Weights of a small GPT-style language model, trained from scratch on English Wikipedia.
Training: a variant of Adam for these matrices, 701M tokens, 5114 steps.
Each number is 128 + 24 x the weight over its row's rms, rounded and kept within 0 to 255. Layers, rows and columns count from 0. Numbers have three digits each. The size before them is the row's rms in percent of the matrix's.

# layer 7 attention key, 512x512, rms 0.0233, rows 0-50, columns 256-383
096:131147165130133138139122118192106150102164136115085144079154107148076101109097108126154096114147078158148116132116152163166128123171097061101071158116166080126131183167145124135159096117145106146096124088108166118152170120104134103150106118140147097128125127121117093137137158097182123116134173108152163154116111131126117091134172151154142113095112118075143139155126119142129112181149
072:132133136138090177086145113110148133111087106133086087119112164142131150133097166125141084059114118134152111147083129117123110125152135177129129079133098151126097104146132119121138087128147145149115165119135137074105162129148112155105167145141086142128130147138079148162120120134116169137138118161123175152132101106102114128144114114097185134165137122148100076104163166101147156169132
087:155126109143144088121129102167138125124144126106144147099163097100108131073097113171146155137138168175129161144136123096145122136150129098132142168146141086163147150105153127115114097095082137129115154123103128130148143118087157143120146129137141126154118120082156140151118164085148104087118099103174149120137178165145142076105181098132132095110128149084142135090121125108163155111109
098:091114154137107156096138119132132122137165139153130152116128125124123157154129156150117103140096124168085124133127133164114123175165141163126110121133137143106167139081131140126131185130129159115104121123168134130126125161122107120142113090145146080122138081078112148099140110145147126169117101144150112106112156137126130116158155099085128147167139135085111148181090074124138140131072
053:132135152134144123157125126162111186126164127153145165127117115096093094106109115125143147201116127102144136112144128179111145125136080065109084166117163127131156121109125123128138114142187137093127097109097127161150114138115145095134120137136156101138139104111141117115153144113127088148136132124095128104129133130111133106145146133142100134136127099089123158150144116138116128141106
102:107133132131121140122114135142132136133147145091162131140160116123105096111129134085103158164125145144111152084151140139109143081196159121103128143093142144130160108100112156115135116112141158110125116138126118156108157142105149127122133131111138128153121098146139167125094147125102143160121131107104105098140157146127150099149133137095096077133101107137122137152093131131131119056143
042:122153098126136147112102122110166095146103141081133119103148122155128136170121130131119126058136159139138140138142141095137137105118161186146118118159091111099122127166130114111135118129097104155131169141152149093111129116105146187137145104099096149130115153151104151113109127122119173108107123163172120142130146136168096141115079107097163103149115157176133096120119124149114074102138
095:132146137117125150099135098094136115099150134155111137150132126103162108135113148130153101056121090105121112108102123153148122152113154163125140119103077101111153157173103098144098119102145114106167142127140121103101120089130112134093162127109127119090098155144112110121154152123091145152145115164139149120096118123104136140130132134109159116106131124147147089076135128128134117125141
034:105111118113121145113094105120188102132106101120136107104137082158160129130121170109086115100083165162149121115154141070149129099117157172162123132112136102117113116128100137121142128124093109139138145145127160113132129110091137147134135126083081143117125130124146125117133122137137129100131126140149115114129123167129107105112104097093146102130140136178111123146121130110158127121128
099:144114119082147126160158095108075125125185116092158151149122102112137084118161165144169131172147131124113117125132126110115121133127066078103120123154143170152154123126137168135084130099127121139151103158145111114147160139082172104104102156124181111131143166132091106140139113100125114116113135124123081081167156110119164130114117162143114122101119118144116117108177121115114129132087
105:121109132121141121143170123095117141112114129112143122134107108144155092129133136158139160099084091098130097160144124087122127175103132120117137134116159117097127125129120089140082109147118114114154074151141163117118082122134100133150071117088063103130124118125152137118107091178191128100170166103123171133180116134174136121123114161155153171099140125125147104114142116081088144109120
109:124108128107157154142151166190079138134122098111110134120115108125127149103165143153142134126136123177173119096175092122172171061116153122111154139114166108117143115113145120124115123116160135166129121142125150108165142164118133153137149118124108126125096104121156144157079118136108118084116143102203127126157124115113164115101151104163123117131101131154148119107137091129156148148154
104:113157120138122165142105132141119117115144158129125129123144162071140118127145117123115139123184097129121165107150075113079163140119099141167124106080124159142128124131118150123172120099128129109121135161121112153087152111093150119129092141135199145079098110152133091150108136192115159136150108150126150175122115175127145157096189161115127057129125112083108126133089120078133154125128
107:161153116105109098105122185135127138165114108140194123101124161126103153124089128112115163108105106112137167139162122130102147121102156164132132157156100125107098128144141115153130141133131133161132115183121166146102103103151103105116081106150111145076164136100129120075103143132139148130145108113132105117130135098149144113135088154136136128148125130102130173119148130146086113124162
107:139132128077119105085139146111148096133093109130166113142147161134130135142137145158168162155108168102138146111105146090134113121123096148101157103129110127094118094093150106153126095129155106130137121149126115138108107110148122150143113150132142176143195143160116128105174111131096171129103115128107143115158139132145102144125118118152138110134103137141138157113106113125075114093109
107:143158147136124127144127115139106121117149111105166108124107144129158112152127116118109137102170118121180132126105134100121121100162138166120093121090153128134133118102142107100116111128088100124109128114121146124098149124152147173119119115126133133057090138158119171115126117132135128168120115164127142118167100122129078110129171144081139118124135118119146098139122182116101087147109
117:115153138112177103163119132151103124136168149118138168138142082133106077130128093135110117176126112151093144125144167153152140123143108073104101192097172099141167170148132143131140153115116112111137103121113167177146162100107142105157105117108162091119133123092143101110123156104134109124124162099150107132119155156133139117123149175151105123089101129100153157189088082155109099113153
087:131145142139160117146121131174088147119174132141117158117131118128086070127115113123129105167141087134120135141099132157128132140146103037105090177122196100128154163139135136133154122131149146125127106100102160153151156114111130081145090126121165077131142116097132098118141165118157090134140171108131140127119139125128115105137188158161103135079120113076132155170110109144127126141124
108:129119101130144120140115123122125121151086085135135143121147159112142124138154132146179119162110135140176152145122153111130112119114163171166140116112112118149099155148120094160108158124082144058118124163163087108098116134144120092081144142110160135126157171155126131136134097155094118112098103133118148126117150110081124135086134119131120140129143128119117161114139142134177136138097
106:154130131148155127165159128138094127142110115150124133152109137114113130134138165125128121148130162137032186134140092156139116164132102154113130112123135117163143104135124139124114135134110153112148101150121113120124133112121147119122085167138155135144149109118146113111144113117120118134150150079121159120156108098123111105155130126134126160102111128105135154115112085124129160123125
108:144105114085117074095110133094142114113095114082153102121088151147187166105177115154080159123121167125102124086135116118133161137129159167144153118091114174148087154122132099169109140124099135119139148114159140126135127136109112132127165125119154191155135148168134154158137158147128123149114112134120150156114122115182148146107136093087150140135146144179082128095098133139127112157099
099:169121094141120071146114136156098132149110096101146125119133133113112122105147112117119097163141145138107150108117115133150106144132106136102113140138137146139131130136160144117123085101121131119142139124136125101109099105086134117083113145123116113154135159120108149162088142116142132141155160062134116112125155118116079108134135136078135139078158123077120187137170114098129146111112
161:141145140123156103150104094158080129117160132117142152110130092129115086131122100124108089173130094140114152119114147145151128139153102067122085162091190119140155142149125132149141133130143107100127114113083128178144143095116146098150097110095167070123128103084152100102145171115158088104124174092140112148124148140144108104130174147152092127093100115086150146171121085136121117128127
100:133126102167123162127086131144182115133152129182115106132147123134138125159138129132085107077104059147122153151114129169138135083136146143134138154172138115125123122154092116145100131113117118108126144134136124142152117148125080089082152083131105219141120127115114128119117134112076118141124155100146157176100120130130148122153115101139105116130128120130133143079075143134135135126125
216:138150150129166105154100114175100118141164148111141149114137077129111068120122122122123101157134123152110138119140146162147129122131105072119090194097171101134155152149124151130156137128127111109133111107089149163154143116108142086140117119097175072121123115075157095120134165114153114119114161104150121131134145145141105089116164159165105114076104111082144167161107088150122121122137
095:191138110128143108150145141128107132138082106150105089130148162147151111166112101119141143147128131143150145202121159113098147156176113127117117148154139081136121139093105092104166123136139134121112119115123163161110120130168124151116136123137120184124146125141118151146132144125143139107136111154124125101106123125132108145124132131114134110134121135145122183133149171154097158135139
113:136140128085153108166134088155143106118155113100133135111119112190130105112101120122106117132106133145151145078141133185123120100151151126133108174062160140164142132130098099123143163151128133110167068112119142169167152087107123157165124139121117085130121107105141100085117137102130111154084179130127121133167156155123137106130113201169114119147103129178140100150091123135078174151126
106:119140104133112151123146119155130117114085095148110125104126100134154187177143139072140126096126134120131126141148102079163098126164143147122142149127157140118136115152127093110109097146110125129097154130185116095140132142124124154143100099120105129129115107124128163095094123085153112137132158130157127146140177100116067124164146130089103120154142118106152155148151147108142107145110
107:142145090080116106109127123118095169082166066159110123131135088126133117140123116161118088164167102128130173112108124116157120111106117129133116146129122142157127152105147114122157091097164125143077122134114138109116150118133124064168119107111170109139142154098175095155137129129102116143141093104107094117118146149139087150118174138128122089103142117067127120130080126111132140141140
106:149143119126107108166150081127119133150094111137118120182097102139123104156127135061143162109142143102121110098108096104159100131089116109146081131137120123129101125095139154102138129115122162112152131124114106177085160171096144134165105169108152170096104134079121142114143112124135114142130160123142105107177148126151122096134197101148117148155132112175132119181142091137129141096102
104:116141131137120091120096085103099107094154124154094122104103150141120144133172103162109085078123100116138121159126138105115160124121131145116140104158119143155131148121123109153110160156148124151135118158120104135104141145126111103077147097165140130174104110108082138096153111094121116140086092112186127106089104157105132116136147112153079142150124153121124105104088149119125158163098
109:151143136083114124154132095112133118154110144150120156168133122143091149176096077146129123116156083159156117109164145110101146145092111166108137181125154124154110134151102152159103169153122116102152107137126141153092108137120122150120093137118129137160108120123114127120134140148135129121127093137108143113135100091170134151141139122096153153107138136099140138104112146107140106151114
110:158133117115099114145141117119147158120141153117154083112108127144146105080110121120155114107147180133148093144104149163127100157118167148156112155135081123189098122089090111143157167149134091149079132104091114146126115115171151160124126171132109147090139113109137154106110100136096136140151132119133129167129104143096122101114123124144137118162148135162094088174124099148144120124161
112:117126141088130134118173114099114127162084131097094111118099112071096099137151132106103127093154106132139074057112130142128134109106142118124080123132070108143118140139089130098131121157160149150165127156134115122150154135122127121130115156143137143125125141138103140134134137160145111102136149142101113155128099136137187141129147099141135160133151139134128106116161135139137135146122
107:129130096151140113113094144135147144155134135085095134121100139147099085151160107122151148140146128112163112175139088136128112102114112153093151129151148145131094123134107185127129141127104100149123147131119094122160158124135118155078166119113100130133128105096148105138112107080163098145157091106093097082102125140168106069119149131119143137115150145171119155163134110183127135120106
110:122113130115146157130151129163121126157133177167163127131117145132117110145141157143131151135149111149094153156112134171165136137133117113132146119109157165118127138113138103165128136153085125087103152119131134160096123098136125144099090173122110117100126138151135108104141106134080153144116140145083139136142158126115086071105158156085127156084130129112141144141113120160052150098163
103:151159127161142089165114128088138120161125115148097141129118151115142105125122120126111119114123152106154135095134132140079095094162184141120111160123146116109170145097116125151092117160106141096170103137121175102135115126121171133147131108143134153124096137122103109111153148127133173137113163099163128128146064113108104078131135117125127152133147142122113133135133146143120133106149
113:165070148159100124115125137137151094137119112162171119115133131138109145114147151127160161134135117108144143144128117162150115117122114140137139128129148154110106100109153101131104146090152089074140132130139158149091132123119137170161173111133141141154141113147144127119121121121121159109146073120119152121102107116155123165137099122098142145115153129088127092129111099096122088141095
110:105149129115126129166114119096196136112116141153081103119100116101150132114152118114140134137173098105172147117180105135132111123113081137171136130172102097088121149134084097174122112111123130147150146127115114119124129122185124222145092136105111177131149109112149123077134120145115100098134102143123142146134149157130128131137099114132094073133140141120095139158127096140091088114150
103:130138098170180106172102149110115099139111153124110137132126055180137112130183130093075137158148129163106144146125163106129116132164112126119067127120111087092138120076145162111161127117112129109123135140127104174126122167166119160139127108156104172162157141098140135128127079120135129144138125124093126140140093125133113108109106092128129136094143121098124111123142150128159133108102
111:111113198131123110132140149111075132137126170087112134104132123166102143110124126140130121155117127116115108113126131132157138153120148140119151084119158148123160101139128084186137133160101153104125143120164087101132127143128151184142137151123117158167136125161143137168116126154142120090142103177140114114110103127131115167119100125096133098099125114140099142142162145107142121127114
107:143125172102111109108147130099135139103147138122119091098129155130116184079137132115178082117146154131119104135124143089145136140109133162130143100152105131148129146120129167160092170152109103119109122161112114107145141137125111123089150107115091162168124136101141130117138079132090110154127081157155103139113103122106128132125122115139121146062107140174128069090119178119191137153081
109:125143125126121141098131132096142112097166104132150122123129091170152137104115130111127144156099142168128130128118093168098103104170155118102137098115131119121160129151130109128113165155135119135135150158163150110159126149115160110137159127165123139154096112156096131155184118151126147129137177162103137135084153128097100098122152137129144164145116162154140128135077159133141104112108
102:141116156117092129108181108155080106135085098114137097134123123085141167165153148120115111137138128135120137103124161159118121130157125064138147158104137131145102137133113129126111134125100134110118153086134125112125125118106103113143093104130167132133187117148102130109113158144164145138116064123107088115106144128201124142126146144089118104092159099148106161159136122117102124135121
108:125151101137131140158142136160099096126097097070151161110137103150105162127144096111118104113126158146143130139121162158124139099145144120123111157139118090134117185119120204133106098088095114202092143137166118143141139096133146131122100110112144158150156111113124161123122124124130112169104156126171109115110113089125135113140118098150117113145134145129117167132154124114129137119149
109:169124115124097117120088084118103158120119076136150106195090139141129109130087145133115125141111129124138139126125111112142129148106088162158105137160113133123151112120113141134115155092105107096138129097120085138125080101135134162153138122119127128124109096115125109138125098173153131101113107110094134101165101129105136113147103140127149153100154150137106111116136127088122114109138
112:105134108156139101137141120122147151129138135131127137148168120091141079158112086113130095079128172136146165107169136098145131146134125128118163122151134106105174198149102106136122174128135118097131098132133177178152103125148126109183122125162104122112154120115111111108150160129105118103125128118165109102154087138116158147143140167106126136111129144104127120118147090180101098152143
107:161158128090138069166117165098159127130115084098122124138127097127128128081143141097112149118128136125107130123112148123169150165119110107120122137142171150145116117110134082121062163109186151147112128134148110139092133165116130119149132153115097181143142115128137141129173059142097143126149088124069126119140157107126142135134132174101143143149127120159133146112102111126123146135095
112:102127107164137126122131093125126095085096117108123109106121115149131157165121110107114154115120113126124149138131136129106098117130125128100127121086129090112132128115118144133104179117104130107123156147130108155128122145145139165116089144146097157108119110119109137095149139125130137099160085157136140138141106103142082149131169130107116163133122123164140084148102139140146126100107
107:121126123114104093085160119104124128140145089109137138142146106126121086172154162116123113117160149150136105092118135144106127132124153117119110162151084139124142140140157142143107123085155130161169141154130151105146099166119127142133084130124146055131130099101114147188116161082207126109143083089167107149118151114146154137140117156095117078134131078145115135186149136137111125098125
104:089084119124144123134193131151138149106108170129162146130139131072080147112112126113131128129094119145174125091177139147102148148132147100153118138067122115147144127141137118112136125130094078083140121173146142115133140148115144106131114098131133161172136079134135130104070173110144149100138176154143093065103131123164172133100128175135103131148127147183176136123114146129109140086105